{"num_hidden_layers": 21, "hidden_size": 256, "num_attention_heads": 4, "num_key_value_heads": 1, "head_dim": 64, "intermediate_size": 1280, "vocab_size": 8192, "hidden_act": "gelu", "norm": "layernorm", "norm_place": "pre", "norm_eps": 1e-06, "positions": "learned", "qk_norm": false, "attn_scale": 0.125, "bias": "all", "tie_word_embeddings": true, "parallel_block": false, "init": "trunc", "init_std_qkv": 0.0224, "init_std_o": 0.00345, "init_std_up": 0.0224, "init_std_down": 0.00345, "optimizer": "muon_variant", "learning_rate": 0.014, "weight_decay": 0.0063, "lr_head": 0.00516, "warmup_steps": 200, "schedule": "cos", "final_lr_fraction": 0.1, "batch_tokens": 65536, "max_seq_len": 128, "doc_mask": true, "train_tokens": 779400000, "max_steps": 11893, "dataset": "wikipedia_en"}
Each number is 128 + 24 x the weight over the matrix's rms, rounded and kept within 0 to 255. Layers, rows and columns count from 0. Numbers have three digits each.

# up: layer 9 MLP up, 1280x256, rms 0.24, rows 539-718, columns 128-159
# down: layer 9 MLP down (transposed), 1280x256, rms 0.11, rows 539-718, columns 128-159
up539:107118162135139134110122170158172160110176130148130106105166121136122160085126130130108189140138
down539:117072160139109125125118157119098183086126149112129107136127153121147094130082112138170114108133
up540:140109139103117152137183106168119081170129090132126138169142111083108145098173152158140132099169
down540:090101126127082124155147156173130112137111128121158158152186131095144148117157153177120114105176
up541:118106118139134101103109133098066169131114086172136194159120088137155149132130163079113161126116
down541:118084089115132131067125156169059134121133140128101085120129182100081108103129127151148121148129
up542:085097114128165125111120101132134133100146137124151179130174104159150097151125138126185117122091
down542:109122132096147140122114128120137097135135116091071130121133121142185108144146119120134180145124
up543:123173134140143170118120135115139102109144123120117098115176119103104096118112101088108135128128
down543:124134151105103118091136128116118154115158105095160127133127101151144150164159113144144119110162
up544:143101166119118128117147095122118135100145145100099113137088101144131118159131096126115139128112
down544:128154155132048116118125152135134094130121131149190156110114096104065156087125121128122125127133
up545:116135119132110123140110136131108117123150128116125155125123083132083164147089116130131148116186
down545:134144134127131078160128080085158131153104164133155109105157093138161097137129124126185112136128
up546:158147145138115141123130137088109125104127141161135134134091111096133097160138146085135131106125
down546:091132136132110117105131102132126114116080143138147070123125136209095157094089134106130113116123
up547:113149097143143149097144134183126080098156121126137112121140078155121122125135102169182090123105
down547:145093160124115108142098116130145173102133147122113115096128144144140104138093104132138131124124
up548:152134134147129062146157112119143142121108140134158093121180087109133131101102141127157130090101
down548:111134166099095089118095132116091106128098145124135113134149106144130156130098115132122083125110
up549:148177143153103108131122114140149134144103145108124125148099100122160153110124092090131177148142
down549:175112104134076154093120136122115129168099099128136148122153145068135136174142111129117141061108
up550:146112145136126109140130118150111115121120105173163141122105146131098089163156130082196132100089
down550:180155106128134176171147115146145107102141150129147105115162143164127124109153177192095157124129
up551:131121134152137106117098109112137149144088082163125110174134102107110136107171128093141127175130
down551:104121153092130186087161124124127138130163173158157142176169076140156109118108099141153130171151
up552:114121124128123137120128132146111119143123129153175134153180091095121116126120181143120087122128
down552:177092117092127101154104105143132125121079111159153153132125161125136113150099092127118140118128
up553:169138118116130109129146103082119107146124101143111084122150113157129124113152093134121104083137
down553:128128117145174118102092124120099113222126112116126124092147112169130132142096130111100145202158
up554:115129126085086130146145139128146116126147119142136120147112105134120102177121127139086144086161
down554:144169124140097112149105144116152102126111122153132084138175150105131159122140129142146133154113
up555:132132156123118116136115165173115112125123140153107162156136089174080130129119135097096126085146
down555:095114110139153137121104049140151138115128141096138130159149116146079144130122140092076130151108
up556:137094149134144139129160122146127109133124085147158115164129112117115128143095142119148142088122
down556:164123141140103127113145076165152106120133173145170088139135143107132086152150110099180139132141
up557:103132102127133122116188161104136120131127173105155109086149151191133103108171134143145150128130
down557:117105145108105118139149142112161152103167130119106122125096145111147129107102127153159106141097
up558:133165119158136141112122139141084120065142134106099151105094120118128117166131141125092127131146
down558:129116173154143125157101106134138123144124119145124143123138097125095127126135118176121114132134
up559:128148077117115136144113129125164134102140156138117127130127089133146155109069150161188116144158
down559:160170140083150101165130122115130123129101144144143161141113125131104142119158089078134135146142
up560:136160135166079160109106116108101117149147107118126131162083117127117092165134093133111160169130
down560:140114160092152139149124175074122115122138140135127142115129139087149123152151158143119137130103
up561:150075129135119151105148123161127134093131132170165110092143158123123078179155095111065118111153
down561:125167088132182096130145123129122088138122143112104114157142154117139097117095156128107144138109
up562:151128157122084128123116138152091124123145083096088148154138142130089161138114134144127119139095
down562:152166145120131146130130120096140141145156167132147115113109138120116103125139135121126110167128
up563:153131157157146142153147158102078166135114129093128184125127088107107095114119128120103181163139
down563:125105115118153179111111087160158159118154143133104119143133109066147136144112121157150043090168
up564:112126150121135106136109113143152132132191084128129103113113118143135121114118099117138166082125
down564:109108120104177085129122110141145122185161147123154051168133151125133159128133129149129092132073
up565:105118159132111133173087115122162086137142140109093137130135113125134110136146142107134115152157
down565:124148100164141129109162131149111144129122123143181133118139127100106146117148146127151168155131
up566:129111101101098134131095103097113131112127117174125108163116138133129156149164138141138115120123
down566:095154106097123116112128135127184122154160133157092082109161098173147137153133117113152123122098
up567:125130111107091115118129135145138113152118130101112129146104147131135138096149144165150138086120
down567:165109144172148170110152100143126176122117143145140100091100112111120104136099128120152109145143
up568:073128139137120130179114145113107132138110122111121127156152139111103104142163128198112120103132
down568:160135152157144135114151125089137123132134109097132121114095134144165136107150093097131127133117
up569:152131122082162145106116118140129159096118143153128140168151138125141118126094128120153106152125
down569:083116113112121153110137105122155155129136107071160136113140120118102132171157151125145141121111
up570:124140146124137187131157108111108132115098102140105151111143116105152131057131070108091184161111
down570:137113181133156167157129162115136140116113113150121162123129092143086113107095101082111117101131
up571:073097122165108110154123110133113115117065068103127170136127144127128153114123148140108118140152
down571:116118137085157139134145112108111142140168160118099098098131101113171140177127125137154097143131
up572:093112086124103158126131079120115153119110091150116107145132086116144117127103141098147106100063
down572:123114170122102142150156133112120109115136110121140152131121147118121098169131109125112165124145
up573:139131139133091133193117151131136123094126135096131114095121129141119122117072160106129155123094
down573:121128108117159136119152115122136082110156098152108166137118112122169093131078145123150145146132
up574:123131127103134151144149117092113125112132140121095150110123133149103159174133146173129152145102
down574:144128127107129129126124103131166136104125089095119112135175113114153127112111093130117120130102
up575:123104155142145123164158142116097142124114088133108139146137144116106103111144121184150159097141
down575:141150158147115094121125142103115159142068123131078175082114141178103149154127160101136149119163
up576:123144176092101147119102114108087121124137145107124152162125146074098143152140141122118176164137
down576:206099100136085166123125150155144182117111131166147100100149089147127110084096127132125104111177
up577:111091139093112129138114111115102107144096080105141128107076128117122110127103102149074126150102
down577:089124120141111098120102147119154185142167136107115106167130153108106087185105135119112144100144
up578:116097126112087129088072086143060118119133137109125133136135107158120134127129172137115105154086
down578:133105134100127106094172085147096096168100139167157134079135121134127084154135126103131147099118
up579:102122169109151123142101123151111089125159109103177125111097130135130097133140150135110155098168
down579:166160133149092111114131117113144166164073104160149112120164091139105149120105105137093131125119
up580:129114094127127104103145109114114131143101148118110149167114122166109150146117092138064135116159
down580:126128179110091141137122130151095085098184098141130113106151131119107108114154154121114144116152
up581:146171118116131073128175120139142175099127120111097136122148132134112185122113130130138169097082
down581:107152118120106133128113175123163140143166111143148091115119092114182114146123117116154108152086
up582:144124171122109113141152081172157127132109154106097118164119158172136121159157119112128122127143
down582:125112099126105139127125116096112148081104122147131123139136138149136122149141088133153156110145
up583:102130124162109140090126165135074124155161138148121159151134152135130122148132109119151115117137
down583:113147060090108123170140091135131111163134136108133168081124097131121106123126143128127148150135
up584:111132104135142148127093125137123116128094173148117144091119107111151111115111114144141110113117
down584:143138106108124134108131108107138176121143137150107124149158084106155114144105109158163097145124
up585:113142196150152163153119111117121106105134137124110126128150115125102106106123172181145119098115
down585:137131171131116155106157085151119104130117148204156126123067113154104163125092130131134114131162
up586:168152141141118136163130170135089145065125065127160108109136169081138163145153110105104135116167
down586:108113174171154145159150126170076118132136140103098126128114103117145081149138124150122076122128
up587:173118162133145159129136155115099112129126168130126173111161144129134139150134137153149146140124
down587:117158131113098131120120117135123136117141093145120141128155111078187142165123097092131123131114
up588:113140127173123140147129110122090164103148072141139148165102094133138147142122121138172179107120
down588:139124104134134143095114119102091145113168156073129120179110077131170126118138165124137146153107
up589:146050087123121130126067151183082111088155127169106133151126092164107113101120153119122139196109
down589:147130093101097151112122112164137143111123183140143166115160184112143115172120137111145125145089
up590:147109126158178126097132091143115100162129109155140141093163143120132091140101136114132116103127
down590:136152115101120174141156129143148120126139143122164084095131120140129137117121070147130116133121
up591:147101111168133126113134134149118144084158123136124145111089159147077103164122148094141134096156
down591:144119128161102110130151128111107134116149130128122134105122174132132124084135117144130114146152
up592:105107162158119157144142076113108111093137131096143095106112152093165157124101143170120148174152
down592:127128108100143121092127140139138110104163139187158107147153127122147110138120110150109113118126
up593:136086120148101149157140150133064153123150130143080160096073152123141130136132145089139160098151
down593:110086102116154105080151162093092115167086129138169152154092127139146115184153138139143123123121
up594:131133135108130128115126137167113136098098128124144136123109149127155125111133133102115131175080
down594:177171110122115133167070082117115111116171188120121150112126098101098139109137095088125113151166
up595:145107119127125098135124145127155144140120098068108153104146123135062164112145121144159125130097
down595:137118099132159160126111157126132141076136094171134091113131128137113143194153108105116134122111
up596:108096134099102171149106109141133109106118141126124132137134146179110123117156154094145108152111
down596:133109097126172144104113177109142133151180128112120135136148107144149100101109083165118105162117
up597:156139134140093101120089129158121096129148132074118139113118093128143082150106115123095093117127
down597:155108114125098103161097138099088120112119162153096137126118110098092119124157145070116118167145
up598:139121154171169198092089158110082121088100082101148140101153100109122104157156119160119064108127
down598:161115155116155141166139125165133178119161138154156116121121102068110130180159142098144122160115
up599:120124089061121168124087152127134149108108122084133156178157132097101173125115088102104128104118
down599:103161097146093153127110154127111123191078071151168126131126100117137112115093129095120174113120
up600:116128121170123120106150098149121173121095150139159127107116151140118131152132156167147133107110
down600:152123112140100158114123130152139080172113136127113135095136106145117127143115043169112113100122
up601:124097097159099159140151094100095130146114124121164171107146154145131130108143154109118153111152
down601:107165109141117171112144152121076139127095138096139101130099138163140075074133131124123115140108
up602:113109131140162071200144098164118156120089134140131147118102121157150149146168128133116160148083
down602:142134155113099124076103107129087136151141175176109144154086039144101136155112101151136129128107
up603:084131123111068067136150132117136105133135089143148135109153106174102102126125146152137101118134
down603:145171119148137145134119154125112131134146129117132130112119114137089094123139136092121104091166
up604:120074089152139163117147125142139126142172158146096166110128149096128135100123116164107094122101
down604:122132103160095128121114153136127155131157151124123098117144172131118111089101113130159139155083
up605:108126128061150136101118146125108147065142142111099138140115132107128157131115105109110131163169
down605:154144181143126150125114159112114134136135135145114155116105126118129124110104144106152119128130
up606:128111095116166121131101120160082181107091174145115125124112128155098165144111099136162138141119
down606:125134181163091117110109117148130154128126096105128136152150110122155106142121091113185159116100
up607:109119142169109137105137113100120096157128083133130154122139136104140129179160127174129101118139
down607:119120137151128129105152108138108136149103094117134113117121166152127135154135136130166144159150
up608:162176068113126113109158162148106114113136149132107118090161102099167095094103111104115078153121
down608:113163130115095101162155103106113151095140093123118173156114144106120156150173091142142142126129
up609:167113075140116132161161153162117110149131123109138147152091113117121172056129144123069109126143
down609:126131182144098163144088111107104161083161099126152133130206137137108109155107091125111078133134
up610:088113116144128121113127123138104065091132139111136108111124117146117148120124171074107114119132
down610:120180122163166103133166104142149180128087170152116132122144067121157147151148160110152118095102
up611:113139158121120095139149150151100114125123125154107146159151089161135100136147162079143125131148
down611:144106186119116152133145139099171109133141098152115138130143165156129143166127129161110135094158
up612:127143126118136123141141144133147106115126121122138142172105109129132115141152163145118108130103
down612:134127111109099159137119129134175176127090142099150137090137156134121144125120101129107132116103
up613:137114145124123123103097148137162116126146146121129138097164097137148111138125112147144128116153
down613:101134157107154120129158138136124151131087094122169142143102138112113169072124150102115125145125
up614:108116146155103133128075167141104134130145051118152149116148095126144145152143146177100160104143
down614:150148149126181114139144141182121155152144136115147114184133144168139082128102136130123143142118
up615:109120162146121174125111126134132113099114129124166131123118106104088083119101134141164086119137
down615:131128102129121099149105143141148141139130160100052152149168082159119124159117143168123145121125
up616:139116115143101088089156129176171119102175165134171096076115148125150127143079117146122145124069
down616:187090139086119078118071160162088155125125145124138175110120122130156132127126100120058144137076
up617:087112113089157087122107126122144143075141111140113098172106102102134136141156162153105116146077
down617:135149146130129117126143125132103150148149135176137122141114126128106068103113095142121131108154
up618:130114149128115132137114176134154139123138188172161100121127086090090107126129157149100138140109
down618:134157125083116096104100136100123123062077153161132135107122096137114170135138163126116150159110
up619:140091140168105149137151146135127101122111097128160130108165140115100158171130152147094125146147
down619:087116142138160086134124113118117121118102160158119110140106145132119088165116159136121113141108
up620:140088156106113166064154142126114161130141091122154115140152125112117162127152123132146133115149
down620:116170133150188134153131117113070136146164158162114122077072112127114098106131114141107114116145
up621:111115141165114138136129106141176129098118137120132155168122162127098138172098124186085168109143
down621:112155160114165143126138162115114090155080105136156145089141147121088176085133125077125092154158
up622:143139179129091124156115139131133074118117122104119183152102127126121129106141117116146126121134
down622:117116112113166135114163156155153145127131125112123122131125164114132151159102117132124119125129
up623:104108156125143127149161115137109128084107119131126123165089127147183116148116088154159120130156
down623:138088119117106137123120152154097122161087135170140144107102160090086151142125117144158113142079
up624:144141118146090120125167137138136152119170109099160150165071136107079127125114098161111134148115
down624:147111144137139157109145118111082126138095131135121131133138138098088100126142130124157146125121
up625:100139108139111126130103152144125143154134142132150087121154122153151162108125095149146100158126
down625:097085110116141155145140115113134131091152126138146163137080140137135148120112130177103111136150
up626:111148131133110146148125125139130143131124098098175175104120148097130117170191148101147140137158
down626:113131115108130158116139129136139161087122144071139113122153118127132137155120140127131153138156
up627:132125124154128150120116173112111137077114102128137114145132134131093127127103099127169101076122
down627:124111096149152121128119105124143136107093086096133120070137138128157112150106136099158120135136
up628:131149100126148112131150180138132098127125111143128113142138110102086121144151126096124130142122
down628:111135109136126155144130122125103145114127150103175133145103124136119142115115147105135096133103
up629:102096150154128145130141156144132116114100167124122144115145164136125101125159136130137090143163
down629:135127103081145175108143117110134092095150140142130121158126138166107140123111117134091172100089
up630:132090098115143135183128133124121066130101136114128165114164161109123123175148142154138124116145
down630:118164147136172150113093128112120130125108109122157119156144137088141107120115139141179097129127
up631:138126093125112141123134126109140097095105110104142105114119113118126132149128128098148121095131
down631:105123087143140129100102143142147164130132120098140113120138092143136135128123080177141120138086
up632:138095158136109141089149133156111131119090153082130063147141082173102113119134146116159135101178
down632:153105117149119147136164118159102094173101123140129173134134134105103141159097135104125135120144
up633:118111124163116109168108141116135166138113071149114153115093122145111145104139120112082147176138
down633:154094112111171139138096109094141100109108076124145113124144119120145173121103128130127149161130
up634:137126156120105106127144117106156124115121116111129143149142135113147121091084136137157103070110
down634:133134113150103108086083103161167142107123074118133147136114089124133135080124118127130095093110
up635:127100140132122150130175111106155121119137126114150126124120150115163148121144105143108133135127
down635:108160099137092153146110125123088131119079118119095136154112106154137142050153121134150136190175
up636:087103129092135127128159140145125145100120095100162143163102115142156135106148132118096132109131
down636:109140090145149097147137134137132140135104122172129131124140156168120167163134126138140129126156
up637:104181129129096151097083097137118130111132126147109100069113154133124102106168091106117146117136
down637:113129119116106150095195122118109157143128096098150124131131133109152104141089123138140165126107
up638:121110129152112134147139135153170113140115123105120109139132083075107113141108132104133133116137
down638:126085122131119138131146123116155191141110171123125165177086101106094088113123116125158071141103
up639:135094101168121091126158123092121111166077161125162159141150147135182126142125137142127142155146
down639:083132148127098127122125147100128121149161137181166108166156108126153142134128104107169119152115
up640:117120106146187145115110134139136106138128144132119160109087113145117107142171122122124122132169
down640:091156070127105123154131147146107116145103131087161119105137142096123099096167138120175116107117
up641:098146122143133095138136160134135115097099119090125122175129104142089164165146131154085167099122
down641:111171129097120133097095147127124122100143107138121093119166130121120089205142099158168109162132
up642:099123117134083133115153129095113140151159146153140122168134119099139123149146150133107133157160
down642:151103121158088092172138137113145130171084118126142122091090124140149131145169090152127214166152
up643:123079182141105135100192100128132173126102118126112117097109128138128123153136125123140133131167
down643:179120126138056132054116130102167137129147089129123119095110178116114132130151145149133103166087
up644:116103173135155138086170130100143079112141112101129118157121158110149124179133171141131131097131
down644:182107147136084125151107127163178144152143164206161059139148118132119117140108123142072122179114
up645:046150149128171138125137128151125128122131153091150103093090129131144129091134129202154108131119
down645:111160134167124159130080148141102154105132094100101151125112154139164115166113137084119103114182
up646:164124149130104094142163149092132139131129110159115107113149130133119160081102149135085143138137
down646:102138104090107145164105103121138119160115127136151136123114109115134123142104154137140177108148
up647:160162171100111143131146128116110129138120078110144157097177123119117151085163124157104109101144
down647:132123138167120120115120142124146112114111143123117141129117116136103154081156095134094132133130
up648:094107162129109087138117138112124135147102134151116186130145089143100088116108169173113093105140
down648:128161093139126126153143171143122139150178123142113123105073124125157123150137144108107128135163
up649:095086157112144140149143127099128115126146129161144167130176129107111127117097141142120090118107
down649:139093111131116094144131114161133138102128112117148179140080111067178115083136142125123149118087
up650:104057097128118154127114102117112143092164104090107121153127149130144125147137154117079133148163
down650:124171137153132138143074122127154123106117160117119087145115110125142152163124137099113138123153
up651:107139142140138147166112115143091086129119185131098081128101112125148142121098128102095173132166
down651:122109147140133083155161130091112113157170094144109112130085137094142133163157145125130115115169
up652:126130102128186125096104131135097093153134086150134097139076153136103092106135114143113164133164
down652:156164061144142134114158104115188097112116106123180163141087123135134143152116105119154172120127
up653:142077127100108147131117098176090136093117129116116114126176113065115154131172069125119130159130
down653:141105143060120130140084076132115180097134125143143115133151154122154164130142101117108106138125
up654:155129153092168123149129152162178132094134093136184130088102074138145128138147145159111100130119
down654:072131140126125167116126139067141133117091136101153136097159107075130135157144110162156124136128
up655:151104147132108157084165135159118095107133152140132162154135101105106136111147136106106163132101
down655:127127101177125111114098124120106103101118115148113144117140128120093114138136135113127117076101
up656:084147137136133129109125143155102189108130132094149093167098110074127141124129102148124116128179
down656:145112116116085126124119130149172132120131109129116125151124112175186125144191101125195135134155
up657:162116133128123102087143121130145126171120136079098150122124120130169154110178111090101108095118
down657:125156144103086119131152100090113142148119131158135165112145112087131107096085123141135139084105
up658:114151139140161114127099140129142128102138139155182121152133149141121163143125111085135117111120
down658:152119096144086145176123127111163176099182122138099070106115129099138116159091146139104149146104
up659:147108149102117152110168122122149143098157129118069123111084103128125170163183143143138109106137
down659:137161098117137148119115147115118149130140132126172123120195120104151104108144104126134114158122
up660:096102093147089113117096137137153111104094124120128134118134122169093132125124135160158132133169
down660:165144160156178128166151101146142124134150156153127117160118131127137118095108148146087134109125
up661:145098101133154133135118116109141129146094114133136157177127134127138090119145151113089128103120
down661:146079113160126097094098094131150127123099112134165144128169100123099123091108122154138125178098
up662:132103132126142120122135115114175196153112132147159147093136136098144098111141180102147152078134
down662:150109134154101167117105137137166146108125120124154128115110099078110118164152122108112117119106
up663:151111138179124133136137155115121118159082078092114127151138153099114136137116121111164133139116
down663:114141106138123115119137098120120115133106127098119143097087113135163155146101136178135127127103
up664:117129100137144150109110177163112101179114140164155135136153125063102170084137089112094116109106
down664:139138076163154131136138110172129118099105137078170162135145093127088130145124135095108152125124
up665:145167122161133139099150134140102141120129172130183112133089103123143151127127103112140115130137
down665:154118161124112065132155150131176165124115115135140119128135149153148113126136118133125129127098
up666:152143163127076076152149174141110095118120069137130124120101093123137131165109133159132136128125
down666:152085102106088109123101082158126151110160138129150134106094113145111084116140151123127161130100
up667:152100121105181123170141094148153147164160105137160134163105136140127118153117142182128151067177
down667:157132119130158144151122148129125105137123107147168144135107085132168168115153156107111109105132
up668:111096159159119102132153110113137166126169112164099091124127112147152132122163123155127133076111
down668:154133115125103176156125121131122142099142139154132119124103137132138148074135071101114134146125
up669:187131115106123142133173109106137125138121124135129127105115167164108155094135139152103127136131
down669:144110141144164130065180147087108123147153133112142105177106120168119161142085111111145151096100
up670:169131141092165137086119134124173115127124143091114138116126121129130135129115116162137128139129
down670:151101123131136137111157176136105133111143090142131147150126103117083125089150134138131113125127
up671:127175111132125152081106110111148139128126089114142118109132132108112108140153145098142086105132
down671:103097123144158150114158127167129165114104120146165151088109159130142118112101179142132122127155
up672:110076087139120142117190099126147139132145100159093131119174137148101129079099146122140138146107
down672:139076142122093130101108065151138178087146113126129156120111113078183183131128139174092094111131
up673:126192142160155141147169128143143143157088101106139146104121093100108134127142083094112148059083
down673:134117133109114104107101128097115175147119158138131175157128133098171130118087132084132120141145
up674:135124127149104127112087149142163130168114115089136126116166103149101157135144125156072135150155
down674:096142086140110116128139150124132150123167138085150100123134110115096094170113114115177151091205
up675:136123158116141097133142124170115165119146114124126127168101113131108140155145110173094134146111
down675:128108121127124122120105137154109161165192112135151149146136146158145106106082131106128124139119
up676:131155127134101142109136139123084156125065133101119151126117075132140111175095145154118085115150
down676:161088076124144114159106092130145129122103155087159150098092109142149110137127075204095064151145
up677:170093143097108177150120196182064125163119086152103152143116144097083158103123149154158124127160
down677:113125127078128114141131152130136194143077174160133109101166121097134105129109097104104123147167
up678:101151104121137158158139140138112119166121133155142100103118150157120093117095141157093148142113
down678:145133133162146112142144110139097076155118111142129178115081146157173124141111109098107094168166
up679:139141124143128121113095155099136155103098108141125108126131141096106122135168142109114121129168
down679:091138149142134102112141111133129104127115137086112149131122132099155174172081126162121132123125
up680:126152124134164085130091136149100116134153131122145169102147112093100125100153111137093145132108
down680:108110108093118102160109120154149147130115122088146129099139134116141134180152118126156135125124
up681:125139122131116155119144147147118164114157094102175130139115087185129156162095142147159099152121
down681:123147159116142115083096104129103100155127135146159136115143115118105115100147133110131054130143
up682:135097121152158162160115146146128105120104124120108122152115155146105114145144137135162114114127
down682:170118133126162114154108160124115184148160142110064153200141101108131142134127124158097110128099
up683:107163109126135106106122150107151074169140112117092093120140148125099179092140148168069117144109
down683:126140108155172118153096108058135103094147126094161123180114133127106127181088147076144128134116
up684:140094160107172109155125139115094076184092118107125135147162095170163117114128129127111136113121
down684:152132120148141131126124137111169085177123108148156128125125091143128165128105138124110104151122
up685:095151117161145073162138149119103106098114114091140124145123154135129144105117115157112139072090
down685:159135145103124140107143109112135171153117159152131104159113146119113110140094132081091122129143
up686:156127084169124152144112155158153140159157126081129131114137124130171160130151163104080075099086
down686:136156132124149126145083085135157165088136095125171118127097144119095130148149142112155140088166
up687:127141201120120147138117124094108154113099108111095132136181157131136105070145169148103140175112
down687:128118151121155104118165157145112150114116109179155128119080145133120134105155117142157117111088
up688:127131090122143143121123110144084116094152181150134145155116121066095102110136107130090120116129
down688:122122138134136132167116054139147151130095117111130121127117154123102147119128158138167162112124
up689:148163122135126126112171126110137161146085150141073185134154104126108110122117132126119098170114
down689:135126141133107122123136153078108128084126144118107137127123138169151116153121149137145129168102
up690:104119151121179088104151090144156134170107146123111114089123137151137100149105119103121113128143
down690:161130108114126143122101133121134130139171122144155120114146145131131154120114075124134131146112
up691:111114164081114116143118126161115138129114107136100143136133152110113123097117165137110105135143
down691:126125155133179146093119146128109139091175138118122132117138145126089106118117132145137131140061
up692:142122138111111138136091155117165129151138121158094160148124124157118112159137110105128149159127
down692:140129115131167107128118119143136140139097130125146113131124141086152122108123123151155148127113
up693:121136154109112126146147179093125112136144117126134142115121163143144123163137159120131175164146
down693:108152077131132133153109138165132123128138115130161147121083156128116159115157114105129089122090
up694:135133096107089178167125143099114110112137156122120115140145137140124129140163158168120169170115
down694:130113103186137121086161109132127019158106141161122158138127132120138100096139126094117124127130
up695:117124163186129131093109120125139170112123139097117121163119106158136140112122113157132108111154
down695:119115098133133143118128086120136124154188110158168114124138121127120131122140111090144146100128
up696:130185144116099148152129173121119119078156115105103123101127133098119131106111152136118117165123
down696:137133089107095113127146114088141140179133135158126124132151132105133168139153114124114109129128
up697:119105148105098116129115078106104160141116118105105162115154123118127110134101088165106095117143
down697:160141081132151144074100135110095141186131114146136106127127084113134113152121124120134092183109
up698:124087178137125125172201119132132154180156155085129097105084116121118106152089188091109116134105
down698:152132096094121171137125138088173101100092128131140118138123127121124122114149118094170119170149
up699:155097103121117158099147094119091080066156109132114163143131074118131114168149095127117086141116
down699:126156155141118117134123095140166156089120144158125124168135135140137153104145107157130139160125
up700:147088134103123123144135182113103141137135125100130146140134152102073087119108130075146128129166
down700:141132135134140105128155117120135174164128164141126142116120106123138163125150122132126107125139
up701:150148159120115166112129138140109106137113128133107132100100147091128118120112129101125089136134
down701:127071161121137121109131092109166109201118154121092156122134136074143108171149121109087125075123
up702:149139114166088143088157111162118141128156145160167129072121134127125155154110116123086134115106
down702:173122141081115145142115126100150132119116123111147140140103102142110138133153091127122148153146
up703:125135103129160147113145144134090105171128123127150121133092120144088137162080139092133123159125
down703:081098120157125146119129111104172156118194118080090148090136146136143120151080094115147085155105
up704:150132138137122119096132143094109144128122102125142139131149138106138107114134116122069134131090
down704:143108119111169055143113120104137098125094152147154154113157127130130117125125088130162124093102
up705:078075134122153124102133121136106138088135124160157155103154113094084112120130096115141124103129
down705:108123146079123127110161149151103161129080143139128115158103114127137126114121132125124116115133
up706:159130166145089106070117148148124145092130150109145116135129120115129127110106124160113124135112
down706:115089088090143173141117139136123102149073131128152131159098108133136132118125126113096121115135
up707:060139172122131105141107118122111145103124112125121139107109152113107105083128182183098150166130
down707:179124129130091118140157138107118135140101150124135117115124077149097110139113113151109179148139
up708:133134106187124141131116094128123153143101142130123132102109138134146136110110170127159141152137
down708:126135156107147145103116146133123128137099121093120151122149120095123142105133116136103121145089
up709:104110120115116171128135138143154097133131141107131128117139170127091146089154171111141169127100
down709:205096104153131133111121111153120148173153114119119099084120117155139098164139084134100121071122
up710:124072153120134138115095112163167130110096147120142108169134098185133145119098144124167148154166
down710:139110161100115129090124119125128149121118106114121110177149155127090184116141156102134106133145
up711:104130097123129183138140160123082131166106130146112139106146117136133141120141121128101147122133
down711:139127116093136122129126166110147128148095174153096123095146170120143129129097161134092109136087
up712:136144136114112148100141083138098152094095087130085102139094143131144092123137138123155120099111
down712:110119113132175163130088143107135188131118135131087157084089163094112117149182138106126146108133
up713:121102091179116173130135116185084136132098124143115094109090135093172127094182102143119122126124
down713:124149116141078166113152105147109130126116096142106115143156121102106166112106104107112167155070
up714:114166099171135074134150106082155096115126131135144151136134110137124122100108146129131099147116
down714:155079160075157110160113161119132121108181140130073092141125099142153127153175161155117118153141
up715:132139146135140127104101131122123131106118160132109151120092093135120072118130135102080103115158
down715:128111135111101117141164133141138115118161170151143117124100143110146123109098135158113167140163
up716:146139152162161097125125123138070108128118140113144157117130127146102131118125137110132146117112
down716:090089149137120127131110111101161091120151126113130141153109153133123088156133092130163111116139
up717:152150137103099149113093130126102120143135162160121102138139128131110091103118122108106129122148
down717:131070123168145150110117111190126159167115120146125129197136151133136144113125120158105141155124
up718:137103109091168093166131087114117105106149131109145121116147051136115151149105139126129147178101
down718:163109126128160115152120062134173116137127124161114118167076144160102120170091131135125137134146